From a checkpoint of a small transformer trained on Wikipedia: learned positions, 5964 steps.
Each number is 500 + 40 x the weight over its row's rms, rounded and kept within 0 to 999. Layers, rows and columns count from 0. Numbers have three digits each. The size before them is the row's rms in percent of the matrix's.

# layer 5 attention query, 128x96, rms 0.171, rows 0-48,64-111, columns 0-95
081:537476443480554466448421470468542490552507548411499425490424524518483500495508556534534498526454444475546504588541474555522449518519500498508534566492459441522544589474515500512503503563476462470521528504495551540497438524490495483470545496466528522509576550430434535444523470432490508463
083:454460483512557551555421465529505520514436475527532497387492549414469517454496464506504474521525514520480555502461559495478540440466503532492562528504576508541461566496565555470476473489403504482459529552409529446503467492475427529512493566543525534502542488525514480487495531521490557509
105:582487529480513503540516494622491524463509512481522510489478456455548452416490559534440492513571513465461479452467527476444547468472469555515458503538517435552501534533482537496463481574405507510487520523508497464550552500485430569472467505527502450432452443518487502535482540585487516467
068:486533548528498493550494474494391499566551474520488516431547570462465492450472474431523498496535492544507495490505518505589482438486497523551498456518523473444378510553546511461560491461526494482427481501480464442511518544552462542463466508485398551480498503461497458504542503530475503422
073:484493508534449482503558476389486514502533473538492447503467521558513437474441441516469529516573469564524552506543527574484498482512462546442489501481450466458584482512421422488504578484476460467507475548504485490502545532499511513482517473456475595458491469518444485585546552533509496556
104:526509493533468541512523448468505572405474492485477527527484428410527549536585500520520464499481434482478495517477507442464486489471420608475481532489501521474514475531451497495467479504542460514549576495449553475487566544558441550536495537525549464557407535519448506521473516532515473520
103:540473516561506516475490512498526516452436487463482504453472443506482584592548538448455533564525442502609422498485486488507454513509514559514456523412493512454557465544446479501563497510478508459444528495493542543501526513461589418526472514519520558464529510548459468456521559498507513518
115:558540503516430532522523426472492504522473547511517560545444548532455518479554442494603397414449487482525516479497544454491498509430507446536477535503493489549569444550495462565498476535511517529506569542518510493513530492510484484530522467543516561556509511437497464464533581487502455442
115:466521538423534550471481516531499385518489493468503510455497509410543499460508559506532476509486546425482549528488512524460563522479542497481472462512537494526504585516513521508479488512492477589615531514529432484551515402537481477448496476489484533526456462524510513537468452412466560482
088:466413448512537528466511565520571442574499479515510474439474533487557561535488470517497494539464473534539488452541469426526466504475544500542449566444494502435552559486444482534466516426446474543574555483490456511512530465543453498519509531514503583493470498500456505571503473456439545482
089:560451478405523475394384502546505491503550486446514522423482501474490471524539500532524443462542442482458558471436498534479502541487563507446542475471530579478458510468461529522506488497517513475484480565496509510479520437466486557514445550509565473495490506454533493529580532499458563473
115:466532466515576486474526502448554456455506566545475461566467506507468542567525456517511486483535476531512518534521495475531456450464432500480443563456557452470546477537529545485541447575557522537454455458541473539477488556466385510485531495540499472535480518470437471480435543479527552560
101:459509537544503529548501457473510455496491561592457484557519528458480504500510537453509371540527494441560446521489475522478466499473496510568465478535511551492505468526514463496457466555503490480515540460468487555578483562420475474510542465443509632534525511462485499447457455514449505509
079:518490491485488504498484506538465519445505500493505533523524417485444529600451453528506506458531427511462466516475503525503499527517536551508467459462520583490420439499547550427485428480497447427524519565446516532502513515435552554564488468562517402533495535530464528463469562483549460507
096:458488495525431553432472502522483477538418473491488479536509503505513494419420519468476514523504480526594513534525491517483547550489593544493465482465469474431572555463473494577472552481447460508466486559476474541568503438554488458487507468535481562537521451552509519558464468437521461543
133:497515493456509487546502500542486475504451432578514477521510521405493407481495529506508461518539538442535533565413429499463504563521465526466481584529452559483493461513449484487487498499475460517568542495505521535517459501568489526473481587392570499499496468514482487563521500531498578526
104:497397482493539522526427572536457471495470469555541463443485517484554583494433501532509481554538549567490486463506514493517480557530473612489525504460477488517496540465500564560449503516447454491539512548546533430500496458481472523512464503458574460500512477547556525478470438472426495477
084:411546534441453505550468509486484461432448478508471462576497524441462512454551499452509495535494473498562559531529496533483579503548420544472511547427583483522495486533518432516531477498474540579575507500471464594534498524473491535539480508546502438540476518487515441496479520549486455509
097:502529459510494491455513514567523489583428429441523476481511491545515431520500498525509508514491574514516557509528523465490569496487594398462504541549493459581516503471493507512517527460496463564505496438540472439558473449542480416437474438563453521469462513454519565530533510517495479506
098:444515552527508488456468425473522523503522491454474480537522446465609516515493434547513508530525487488554490565551475523470577594505544521474482461525474546465467510493472520503445517534519414496479450534546489473473424432509482538428506536533510478461538429566528577469502553534486482462
088:497525576540514429487494520459480507490477507501500577541451462492404554501525522509512490413511496498537429516455493485505464469471506467521441505502539461568498504561543506494596489461563448498455520548497504538478553505510515389516590535474452500476577519490519445436542538489488495442
092:492481478506488436382444570521528458568444517471530526515508588476475476486537511529487481518554512460493499499461516534438420542514551499440480502549497512546524543464496497582447507498498515555481475572450514556439496457576492471465472507465510563469501475538490534517618461508499502477
087:470533475524480494592526442535515442508552452426495488484510545566529433410439506472554481533458509507558579538511476508456519458501492458505449480529486477472473524514551417540543554481512503493530460468566480483489493482533488495417541453478428529524505524446459549542589486540479506545
098:414513480519500454465420574490498521461394558491584464465499515539449530472519534488493550501545537500513510509477522479465439556518574517442544503474500574510463512450469527499513550442524494479513479523474492481467479439480466538498446569550505479481582468522564457543557490520445536562
109:533510504535421470503551446484498560560485504467472557484511467510447455532527461478558454432488454544503512521449503489549452439472483500456493519569478493486484502588443399549541516456550476471461501474476505450561494557503487467462523468475435558471481591472479475474594537510463501525
107:375461489560507470573530481530536451511504482528462474463486459449557434432525502514512486529491532500572525471577487475441502517462429565476444501492464506458455528546497498506484571509495411501544491495519450512533511487511451519498530515531544547534493515568452509570425456543443530520
089:478494504499492531511536496450516545512549501511455433505493517521509490539459456444461504487495420564484457516473405494541477544451486528484503579506472559407545508544449463540475564528418493472425471459508509517534520591430504503542526509532447552554459552559451492518501515460461474558
082:557531505517490458352446500515497500512549565467449569515568403469573513517468492490494501505445535515496463507481479514480458513486484545534490542483564502485486423521471536499478452517529508445498467434522529474528505479491454578589529500492549522553472587463487523437525470515534517521
119:503457499474493527551430430547440570501495516559518470538522603385536492443437517446475509507495480498457490508515517501477551528568478576511490512475497530493456555509534528432486498523512443488595557524435490503526516444536516573527484516453526525500457470503484489592500486491465544475
079:512557512479545466590533446489540480525551515591486483468536482491554444468496537467521539502401523522387576561499500438459524469495518412470476517524474490443496463499522472547541557451496499552534501465560440564511518491507560526471451462490475478509435538495507478551464514484479477481
082:519412470472472480526615555555531547468509553481552526435488612521450490457541535487528509493511511536436481459521473548508523463480461431516538456469483488505510542463505527565520468431463554550473480527493454521500492522578515447482470424543468529510543492434505504519536439475500541531
082:514497423487452565490543592479542494493452465515471500500572457567448441500456497488509632540502574546525467525459503490475491447524505541470503530482494487444543503455516543464497541512485521444468466525513481484492488470545463495486489491588477435565548428540491501506517536535536471598
101:502481505463496488526457539493516474550486468454487436512532574507578450413443550469508507543491524486520563462542528510453551521569499477442536542500439472452513551414478425467468561471493528517469441508491525456515505486464477515464508493519478536548533542433537523645479474525492481509
086:498517510436553482507472516491463584433462442526498517499492426420510520531468516458484450549526477481490448476481436427453517470524552519513487502495538571474545501526555513472504533529475469463434512552452477545527527520412544518567490549504500488470479549495522531504610610488491524547
095:437559493491501449409520541510501507516446389453500559512470495537448526495531549513529497470513521468495439500499506518506484570500539533506487464475505466488536526524488489457528474604529412567513528543380487510452446522526521449561446528509502556482521499487546498529510511468458593520
099:486438534488509511546446515545547512550412516455516452511543493451521479585517487588443477490514541510493502455509491500520503600483510549493580511476489521442539479419484544525457514494483479525438467522573473475511599443558523563507523521497547516481546461543502511465485511442450561455
099:553525504506509526538514430498414485502592506522445504541517495445492509572455451509552456598533486466521487543515499482558528484468496524547516425459571546485470496553527524444470460517507448518500512455467466498527525536482420521477582560531529465552494495530488446452487508500504424411
090:465542534503492505462535486502529506558509461483454474447477472481517446473528450472482524448557495520603523483471493562481573497512518520490527471533487485488529507499403538539520425457489514517429524537513584489598488445512544453493557483554423572447488413529487548462446512498456491523
096:453502440448521525494489581498555511512432474473558539467554557430487510494551473421433512475517496490433496526503470468531425485470530489500587544498527458497553534495473503469468526466467541551460537463492534486532482446563458549517449564524406545506474525470541506525526475472477581554
080:521463482522578408521509523494566514499493501428477457442490445481535453587513526547459558554524507576470525544487498491478455466524441491416524574493556532455504499500467540471520493447428477475455447481563466526495415505480480566489493504515507430446471537518512511465523461550552515527
083:444571467487477445459427535467490535571504499563489502443543496470487489488491515497483516515519556525483506504516542520444419523471589470468548503571498577488460509499473429526493539459476474485479522590566540508507470398549465518473440583495506492559515480536494488557563519474525518450
093:488487570532508483477518490478494485498501554521514514504510379521498497518496504527492481460518500527606414445509457467527514559468478517514413508541486584522478480500466486446543504495477472518584466514501480479545492478462472495527488445552523537442565415456548548445475506542436584570
091:591489442581529544516495435431476481562549474466466540476452537490438580480486449510566487534472498567463590543466483446479485561492456546486469521434540510457486441527447467466520494528463453498544479572470565533485508483467493500501485540496557543464518545460501537462481466508540470491
134:465465434500541541520435484528469543433523462498428501483521510417537458487510466461452447551512539516570577487493503467496552540529447515487495527480536471448608528467503516451527531530514475519485502473480423508532502452531436588549490528528511484554472431458511532560458579501502541530
075:558474551524468492474430518489577458490475470547497498490532490528507407542459494541489559522521474504523510444416512443483420549533521550477509511516491468508465489459521497434496441464460475540502453600484452497471493492517409559457552536575533481486484513495506617486521478528519507558
092:548515510528512463553573483443481481586565511501441512494458481551477460576523493542535452491489442551487482411501479487517440522521452561494499521513497554467557425503478421439510487486494466493562470522516518506504466627452536508456501475517560517499497537469448538473441487547502473558
085:482496483499495485485558444444481558454508445520489477539455479483469522466567483565541527470534519552563484446486472468472490498494373511456447536464559478542555512438487414486491516551553517510495483472453497611504473590522454527466501538510501477546490490472492522453498542475567493575
088:496487535450493531553540471527527407483445483505522468481469516449528506393504514473535568525514580458470467576547532525480531472496488467465465473395476448488522494509525529557519507494469489578537489531502479555520560457503453502485509527493445374491535472518501488579456486549463488460
083:533478536490542531486481501471473514437497453542445465496488441440521454508474504419483411494498416502555492425468505561493562500479467565537515540487485508450526497474455470469524490575438521471566541540449489522580550521464521481497513524550518527516462465434491509577393477479518495454
095:494510469471473450502464499522458529488472453427517497484398504514531476479496563499489519482501435445489462476456380562515499542506487553586569578523466524434547510498428516547462527503444602480513501503478499504552477490551550475540546495464454515510562522472509513526481511459493491418
113:483525533499485549503506530531484488538469516475491484519494476517472577471628594576494482461531466471487408435469523515421475511500449585552494479471523505541427558546530485455454525519462460460448504542490546474512445497470454460516505444542494466555533586502513498447492486510474543499
089:567508532515531491491488522545529507434540538427498544450469516484493539448512549547507457523511510523467423536440535500489484497534450535523496530491499489489440508605493527464478458541394573468433484580552494475450543531502491529498479442546526466457473562482468449420457497580514499521
101:485510478498498507510539528522530406510522534454493535516468514460422411487502570419517444475565546542533512510481452544587430545444419516503492565467541487449504521555470536466548581526533494501494495487479426519546516485516521471495518526479431453545492487456524448456539540506490568502
100:463465517453547521522514505454587475498514473523508539501453544480522462441490454480432520433591560534508562492543568444451478501455465440529484498451479468515478532497460492454492566543456472472549547511521530530617475512478438484570550488476477534519469458538482501527490550490469450573
100:495506500484533534490535483486512467459460519503502415540486518433460462473506590499478498507441538531448500509456435517479527426483515470482504471480516497581530439472500461492549603494518550543509476549475519486475519483543467530579520456414490488471521550563491501444428545552583590526
085:512516483511501492453510502501504509449508530513475515457560450480420515570544365535531514427517573490496481513512465495516535516520499563524510464557536505455626504542529469427464476505563429526490491429510426541474496508476448481464485541482492497515483414536543569519495475486474519479
088:512535482497489477487504516451484434553571426544442495498503543463434473487538473477519506433431472426548505495534511413550522532481545468492488544520472493536556431644529499478516523496499528446485496457457507466468484533503460446571479536498508522487560497499502556503516608505522467475
094:521494530440495522473525507444459495535473476515516461485503521516509553516500574451421532515489534464491518496527448481566507466494530543475454529447502510573529527502456532480536468496502455637510506508536439574566467469608462470504430493454545530488435500412552498461526466490535506544
097:516478429528486502495551559522499489540452437438507442384532488455478486526502547459462483471524520486541468501463451488492444504522518560455474582520556472451514481475458526560506588506454552519496502523508465491462543498614513503475467488594489566511527464468479559508501511546494536569
105:435541498514420567506469533562466457448456460496455554482452518561541566519484545542522498474563502466459499496539518458517438463450527550547505544480431500537448474503508530486449546502549481429416515554514560525449415506473540495565535471495464514539460501443536555523507502464487535506
101:455483419500512501519465477539509532472475435584481510505504524585495465518452509418514473492581427571479585474446507502534527501455561454501461489544493524450551450490463531505520556508539514467507572434540519498478490504481510448554600480519462500507473539499520421522516513499589476489
092:540502522446525510479480520495440500471424503473456505497579466464548474461531487523474470484466522423546454469454565518406536516480515525553413491577510523614509488517491478492585458491544438498498442500450500476504505448464435455552476519511511561459528520505554512548503536545457545505
095:552477525437502488458522516546481485538528505474579515477540491508464491541475537464486503541527496450537443480437542510423520507477463452487529446480520506556444461560511531458444431521497468473553528513464607539501395520403562489498534487476512448481541547517508494428492524560516531439
097:420462443532538533550454503523531510494473559418529489545530534492534462478450541554459458509452457451574525537443506492411535518490518488533493559563444494434472554440537466503544516537518481482517461425527540451511532432493552402481514507526487508496470512520523533512481523478533513587
111:538493564501577468531547490505544508589528479478516479488457494503559463434543507549475439575476530402458486565431503542469489519501393540523470506483510458523494502434516456467476440544580474506519458489470519507481442508439542526511524545522508499454567452536469465433501540484500517526
093:480501489493507444449529479534510539475516476546459508462534408554503536478465434531500541579527527495460487526480497418538494544488441496541490446502411418510414512562509515505554458493490473538479575486541529511497545467438447473512549450501598490505543512500523543555434436516512526504
098:517492470518461504493490486426568469441547520515501491528475484481522486463576489431405466547491595478542466485506587482494492467476528496570558481515547489536485505464511487438546565535483474454545527476443496524531513568493475447568537434454544470490504488406447510485497467566447470482
099:571489479515581454472533447513429488579522476537476480496484434481577527440454560423496478531462479503454517466444521522495434510521490472535535542564485471519483471520528504571467497478491414546552531549477573487558473498517528514495525472538529516519471533581484522524446479539517408453
088:476417513601458393530477517537505531458479502475466448548497522461534502470474492471507496487503527571572491525514450511488555549491488421509535467471457495506488503486510504505498505526535528492516449593524497489498519453454480527509487578484530511443541473553486447500536617431584556463
110:490562497431503477556506515432463478513527437491564520483477563569522533497463540473508482480445485457460472506562480521464490477428512496485477476538435444556448440507517541540461473499568541520456586520579577512481484509515561480495517569503502483520531541552445494469539458399461484479
106:441486451496540498474459533480505531529471509489493483506479545442424533578521457502612517495570542552533490450461539457461479518473491523481502432509544567436521563485504495475442487531473535486427470462476461536511502436518370569564511531563494538479481515512535541508539522496468525499
087:497508480496481511585519446590510470488518489420490488588449568470476532423465564449506451565446531471478490457586565540499472498524504468546431445462486501484465521501554495516522534536545432461420485508470558505500514530443505534501539459548469535530520511516520456535486493451442535521
091:444583479506519523461500492536533461527485497482495492558446557515437503490444502505524493526490516531439486485480470477541457544454518547417564430494500545450463479548558409546507505407445509494516495525502547535421422520453554523514526602501491444476490504492438492535523500548462520546
086:547469532511498560502549421413490507579554554511440538507520452552507513565488506531531488395489449514463517459479540507505554468488475446545461544598487562510479523533442484458507475488540549529438451502484540476529500507482450440470541440510459568419488520476514506468507519483499512449
095:469500542473471615518521480472523470480441485575515504468511560503444440429561445484456498511514507461539502548486472545462533503558541491428495509494582502506531473467507506549549594582446483487467483454493473507570449472540493459454454488472421521528463507474500547486485487526547477572
105:489475479504463512537530478492538518537526467493479484492445476509429459482482503522479527454426500579549537528459488513406558521483412554505439522511454478476545507528436420504534564578456555549479468491533481502446509502546460502500512412547481526489597457501478514522476458465555562548
093:511413438542468535512483526473562536573487455500455530466476470446467550553529558537492462518488493537512493519479501489511411529553539468460561483529505553532481383490417550468470468530467515499561520498469537421544467504501519529483511472507511478507523481537483538467426521483450575581
100:500478527578559461508493499483520476525481556468584491416504494417468519499483445449476502511559480516507480463493601466536499548562495488522589533444548563512484564450521533440524532481489471491476504479443489517490469451495571420483471529528552449476501516444592470477476510560508513475
094:489522431471535537579514463471506481503532478513431494509497439468503459519482526488532533450558580501534550506513513499486621441505639451445508495529453494502512462514531445513565495490586470537540519461517497523513466497511482530435522465515450472492514492516506495588449529525501438435
097:491479493533509484598455492519457534468449512482534508485496506498522487491537511447530481549521433523462461434524525408457508485473478515446506495497523525496482534512564518543610527492458430475499493496544482497442541506487525406429539504523554444477541553496551482492516423625458462529
094:514472485542513505472522456445528484497511498553533419488505528503459528546530444506495497487441485532413494588489564518572546482624538497556518507456538454435542513467522521443483493514479470454460501470482498424541515526537490569497437503469507500464477468413526502505459511473579426541
109:503450505529490487536461509502481503468518540505463517551586490507478486492516432475551472573473457519481556578519448561528510510491501572492498538530489435460520516544504409528567494451460588474468456494418397472482478499492476475523455498498483519475458427449501539591521527548525540550
109:515568560493489507575544477478489487579529508408509487466485524430541500447479480527478490498448491405555514509506497546458465528520461531491493524527534562473522502419546542513490478510476591513478498526455519589468453539440557502478448527470523477479482398518517405481465506442512508499
084:459464423567567495518451565472513527475488477601508452457535469449483511545541528451454442483377460579529452549504524491567477521474536475481486517513474457444517485485544442469555483625489472540541462509497529484467498531505468495466515521506498530489539458475514535461511494471496545467
108:517480475568513538428578507485480479542512476517553453481532451513511532517548453468463546459443471503508524459561550560497457567513502506448557526447450485539475531468497468589432554464475429502459500547490519519547458429524454488491480523482621521529458453547516509523570493531503526498
094:555443488526575513428534489448475528508481515458436452499491550532559481456504412520515509544540505477520517513476474506504516433522442517507438486463508499508518449453515495472562427504428504536539420446490561587539491497437482472432460498529542567474491537478531476507510510545577546566
094:481512535507506442493486455485494504465535442501527434525424530524485425394531499463534504522552543577518535541453465551515517553522537442533523430510477566462533496536490550439541431540460460500498561495563590485482518509514500443471508511453486516492542500518458456528512488581444439470
092:528502509597480509467518464448473535618426531502507526479537480516454481522477503492508540496477449574524500565452542472505475510497467560543523520457495510420540456493414480455546535539477504493531531468489456514555560427448492507521495510527509460545461582558528470464477528397518478528
096:571434503514531429561565526493483500452527466434490550500452523460423547511460540490501531480537539513472474526464476523567420498503485599505498530497548534455519480501407523532456526529439551445436470566514514520520454599466445518501525514493477481453464442480504527474471514530541503529
113:497586499523486537457510449565538506474429532556515469459419557433488511504453518506491472503481594497423485493452484509581464532494497530536530496534515576483562516449558456580461509486430483521547467534503492531474477473580545508489518553518516496563484454485443449468510455483479440497
094:490434480469566463448466502556532439512504553492471502513602452534564462496479559470484493474445525468493498533550454484529543581527569525576474499446506505534523523558448523474467495478488477492479506470387502509496472474601565506548490430467505556477481474473511543511458502505453461545
096:566548486492522468538439428461453543530486479496571493441412528478472631438487474516416519462455503488540481535500525524486519516495481465557473442512517466466537460496496525542542534563423513537545503505508507536521524531530516446406496485529493532442558440490513532513451443474478524509
112:475410525565561483541468499569493524513494506458464527503553527453546594532442534472460503486469501518479469505472494429530550529484492525518552454438454566465478580485506453491486479450444484490483477519510485531515451462454524535488533543551583491554429462496497489586402506509479453481
098:545418475433493545480527502550482513524489519514507578476527528518469528474568541471587516533485450486523495495467494513392475500521453485528555384484590512537513510613455480512428451503417518488560485509484517549496468457527473497456487475486506482495501539556461488507560519483497471544
098:479557531514520455462514528485491434555532470416528532515447541515439489446541484471567483497596467510503511437475529470523436531574480510449571515494570515469526467489457495511548521493525474529476482458535555403542579532472502545439522532530490511468489510488503469469455473515573492595
112:521460468454546521518548492456540481493451481569533455507430564568464505479508469573548522473452586543507461474608439508473469535534522425440488559525487464527508455487519530563482524497487533552480435455519484540526523505517474518533521501580474464476518426479492556498516492476419485452
095:508496512470541486523479496522470490431489513588497455472499467575499487450529528498499512445517502510534558476538514466484609470531466405468433468497513505536513467481504562466574548528474545558434456515547571502509512480471490466542513456540438451494436464503489537478546608575518485473
# layer 5 attention key, 64x96, rms 0.169, rows 0-47, columns 0-95
120:523524525516557461484411584581540488503492515481478478452480499496528435561520540549467552523531422464457458498467505528535436591519500513495491580457434489427531468448451554511429528499527553531500481495525553504463524550507513501506470476510524536521499524485479507477495425428470574440
109:462447498536545476467491540547525520524461550485507519447509471605491478536535427554536439559416505488451433488508614513489440506492491522508502521506539556547522460535534545488407505554521427514517486498503500372514507498504455508530476491503545537432534476508486507446511500476462487516
087:572520464526530448571560507499590501535527498478474552527489544522444502569529555557526493485534477542431477526459473468461461441428465469526538460461505486546551486528519492453564477533455530451474531501481479508549482584504513422463551451441454483440472512488440515463520491536431490459
111:471526577474498500511519538480562503491482484440518509505544504485430481451515556492469465451529461506527466549525475496552466513500506434519491505455560523418466520523423432405609534523533519468501570542521512514500496541535514458517489555413478487511577523504474500380492500529452486489
114:493504468437483518481522428471562541466472451542462457508503482489507461499437553444507530470514526491566511429545473548456527497470462424477482520510543516489463556556438555440555603604472516521493497510502519549488564473523550554521454454494496520455476476485442576540472507517512530556
103:459507554501497457518504511496495463518470491478503525507496541481487478510443569505429517463467556467443426507497516471451544415508537535415528545496551541400554496578569509534513583485509471516527474467544491578512451540496504575496479456566497495428472540516455509449462514550469444512
108:498512522497478558507515450470412520503454546543531563441483494486497544455464409504538530425523503423497482548478556521479520518509498512517507473387591482535487553469491518497489523513468485513468554526491462509494501496447455533506529560495476531585538530411443427473526546567556513518
084:465504569510555499496458465470424471500508540527449468511492545489421516502543528498507367486455571485531432547471550510469501559457543555489511512467514487439483505546510532522492531538503431477455539501480495559480531448536471477496509586451542547455527516525517525475565528412451544466
076:502493506469535539533515546468495511509552494552567509471542459465397482505491442480366488518449489458411499471457520432526539456508483541541584538454451485486510541540437538522492495442523469533499443478470539493481548497548535462540523521506572462507524513490521545451473476471572545537
114:489475506464495491467571442528502490531504515501493467452545582428451504484538531518487565509457514539484470454498518559507426535530448521448519565399515476435507556488520389497522513499504512459450450441539423538525485575556454513521557541550525491497500504502485522456494534552433525489
102:457557507459473465456493495498557577436470543534545594540507497550521435571517488526452422466458537451511456563508516541579441592461521455495520504477494471494507517497419548434429529469494489467502462543480535447474498537445512465506513498549513476473502529540491509476553554504552536485
097:517528498491495502494452479526470608454487475518462533550500507519528449475485467497528536516475534486509549496505539526550507522515564406524506501546468539403493533445481444450494559427437565472451527525530534481525557520486458473423451555512447543453450506430554540551454522477560541499
093:451465496488574559550474514565405492426459538497522502486542488494519559490473518532485494540473516414527461544494491467461526583556501500542453455454491416468459459512571441495425460567500469509512476516425491495517531527504537524551526496463516506454571436564493508482519507561481476541
132:505478546483526489506523572550540510528437533482565537470535485491483535525468563468480514556479514519485431415501496487556418519526507520455596432532511542531482480528533499510449474538459506501483440525492551532461448505415515506538459544384510498431570538547509456486527435514512489471
111:448467464485513455518431565542520471539457471491463423535494490489601516492492499489531493588462553486465529545531495544423540528475475566514536453471518529495435468449474465483488538506491523502563374434547496508540535468454492548505547522529562448529521483532537521531481420505518477508
097:479438483540457542472430484564511441505490470411480408514502477460585553509526563565488570493470504551459431507480443475462523507536523555485500486459497529428459500490569533517432438553474501548461473510499550495532495509448525483429525504470559520443535477550513464457515543512527522499
087:553503488482513464467552506500525505434514503428518528436521462519538533525460447497527573513500428566521485478487512467575481473494447469429481388427474441515492478456472568510444482519459497484478502550521483497558557453477516543449499390544528438519549539529511488535499489520546488556
094:521511530465473498495525457497486521425480506511518478489467456528530448511509508478484481450562543485470573498470603550578493415468483481475532487545533506503523503538515513490566554555481515469540528425381483493460598531524483534578509449483466551465507521419486446453441510509514493530
099:480551477484501491505541479502532446526581495553461507503519532452521454447517507490499523516475460476434562467470512498516562442514495481538454486549380565553440521444533490516509414514452505567575486469468518563522501488521480505477571462438585559461516508517547529552446468511469541492
089:489492498563463497507486563482469536473520483471522471484464505534494480511491541467466469549504485474516479535505475527481542573527507529478510460400488461418428460494584508487547485510574524528480478510535510616524518421427558460572527534478484370542507476539432528523467520491493495512
102:508598459386512527514495564460518490502465450482500534578493547526467472456464526499443496533500584479485494488505487463503474546482521499499408448486405448525452440540517514475512433547488534544488568528521545506481519549516546461479484510485571490454483540509560461492552506451559540460
113:457466466531498494423447501509462585496487467442510457480521524514471547562456423495500433487503555469496488499531558542461510622492507501467491474491534577486509512523457489498457484495474475500437462464525471499466535437499531594565446567516583498498511499516447587535545532509505444502
100:417539466502514565495531502446477512475509558464517532533503537543502505457539528501443382467454570521503506495488523525482578479445531505536437465548480471540431442559567432482510512554501530472544498510494492538498511512472446459559533465444557474451486459460468438529418503549534516504
077:452493504554408422457499517452505506488545440453417560514524498470576498498483422542531450489519544530548528492455495472477437534507507480497506526486570527465498457495501486580538455531505523403496516587487516529489458513479475526460465532518565470474515534514550458469547469539575425507
102:469517505554465531471374480526482467647511484524498478483509557489460497510507485486546430486461469460512557489526543474465476552490533495469521496524506529519511486539484481526505503486512461502484481527508503493495503454521481476472555525506459689480559490493505522467552483480442568445
099:488448458513564546491476478484487456458546507550524470516475522498468486424473483546436525508436530527496476487478437536409513492529464507514563517457514507522487498520545454467439637506466488437538541475549528471491500487441443545423533480550458488458483462537492494531512507546553455600
083:506504429515523506487507421510506490510540481438475445511438545518495480499494495558543495465430506565477556490559448488432527511482427508461441525532520474430573486510432467492494557574537477537471490492553390544550534528535485434479520499507442616501517482500485479492470531512463531515
104:501418432478545485466421550496468523520500525492508517493523498515528533468519559470510417536555526516464507462507559502486503535525482555477529541467508596485502572472431466403461558509485441536548452501508549555479444488516540514529499425555464507448440529546538513428456521448488506531
094:545467527473548505513494572500473469501484488483552466467564398511476533575435521464426531518523459529533474438514531509585481525512539505491582467470547561474487483418436527516540493479507454432493509534458544548471480450458499574507534589521470491530538491478515520482444443519477445517
097:532491493473509535502478450494404529527510514539471525479455512546502408465473480474514491474461518494512595492483490461506528386434581455470464531577528509506482498468526495428535571495434488532555458507478518544513492497504488477509483615534514478512460463604507481554533498562497468486
110:516472485500573468512576510470476484502544450515461481524534514507462497429459459560450451543540483497573525497561515546548482434485517499574435447559493461532468473547486435487585490555477508445551502452444460443514514526475479480500500483560444483460530514486514458557547420583492483498
092:545496521564467518534535419478511446487509532583476474540444465462476559480542486444524515456501505528453508453445499471495524380469444508525526533516591485529546454501509455515489545500492557546462547494517492511423507500494422559503539512571490519486443527481449500453422488451501559533
143:479533530577464467537571419568489553484499525459439507481531506407516537490589479544524490476472458449555455573516461428503517500440463532509545518469506473487488513499460506514504480466483477477502492439529483536532513473503500489498578555525424514627485511483467462443545527532455483548
096:511534497500502574425506516552516473505584537467549499534498490504528470557459550483502453462435486577474459478456424456501484471549545519537516476478540557513475474497504479504529438555507529435504512459460484532517440547456517463487516508466528510528528451513525388547514567456590566434
095:519488505504510447518538468445514475448461468489540486499476555463480562481580460478508525571562488500501461443501551498557555585472525518552424449461533502463460425532469465505518449538494487501505489496471496577476465489489496530618452587527561448459487496495541547440487500506459552478
096:456441447477454510491570514500550514494468525503537450435489420524537526552501472457475562469424489427520550439556471524489499549552452536436501512512459446467474494471503507580524523507563429546503548449516498543514479423528497586463514489521563508495553465472532562483486500454555492522
093:538421487515506527535495448477566450534521547514602514457527481411482525513447440482468520496482548506494471449411429549505523431534496494501515497467518472447504541514590455556537464473545481519457432477517540491524502482510508401494544544510453498520596517463554539523503525484523492484
106:471501525485485509546470475421483516460565491531414520477459517506510488431453473466454482563589572539536487474485486513450527569482477500554504415449500526468515489485536495413560512588510520535604520530472526467494516514440514507528503494515483480504616475508423522498476512495468503455
094:568480567484487502515429507526484496548577438432482519537466429481512520540452447433521452499493457530478539484514522491534556490520416521475507510534611523496478556495437456440432471494522480505487573453522463478533484517537500452492528499500458592515521497518556518515464502439514437569
102:563539502528504536486523471528566499570529512477479529458483553526427518548524515493509518423483406534499497510465462508500398482475481436509546569519484508473463494533449485497544545551468530508384506498517527513521489599486492483512486504512446488414483572468464479418475548537529552484
093:475491476510420411466466515486422469512549491535534451534457506457510498503491470521501550513470575534467539566435519473465458566572490504536518524501588543486545514451542523578506425459541517447544483547466473502422444542507520485457468458495587490489484495512449501486444479498558473468
097:417525555527508459499484564560487525397440522567498508528567483447511535538472549471497505540530522479507487473481469486468503579537446512473570547417489492521516476424440546468501488490472523525552548561482507566532487482503419446535498502531537488480485479497481579405478484521455528512
096:586503477481600510490532471480495481502481451529570431484491542496472523521511431517534536524525492567510428485406474522545469595525469557559458547458483428480526462471538497520492521594541493487559470498502522533510487425494498498470490463525471560456518516503499480523396491459460535500
083:485515453475464478479523505524475556476493580459460475557565430496561458523500482404531571518480458472456599488483483532474515540477569506526501462560514513478493493469454531482515445442442457525511465509477513539591515448458469450523462537512459454543477526488536536579450552464546463473
099:569464491563475515501514462490503510498506507548494523494538457492439574539436502546581483570488506499481469491529590558403511464546434540468533516511520501555500481567548522445439463553513525492535523451520493475525464472509465470490432486371502559483535509556455477478526496520495457546
087:389473513494545582500495497471530438572531479466508506504516530489487564475488496524467476511527481572553478451432437571536422515521506457488433478523525545483553512584477470527530595489553450460478529484492535466541486477489427549472479537480428551494474513492534535479525485508548437508
118:515464472468547579467506450506466460472535495504532452523481550516488458482545469501499579456547527478548509533533468521487567479517466501513433557421439453469543454473523498532512511563511534511459481570562501516455532499526446539456473385492491518438458477486438586494545545502553456453
090:523474554530476563514550471497487522471517480529527534496486527527489378525456457473557574464468529586419528485551535478481570429462519436467560551521470444495399471486476485442561557490477490501507470507512502546498548537493503561447501494509499448476524475463513576550530533528502490469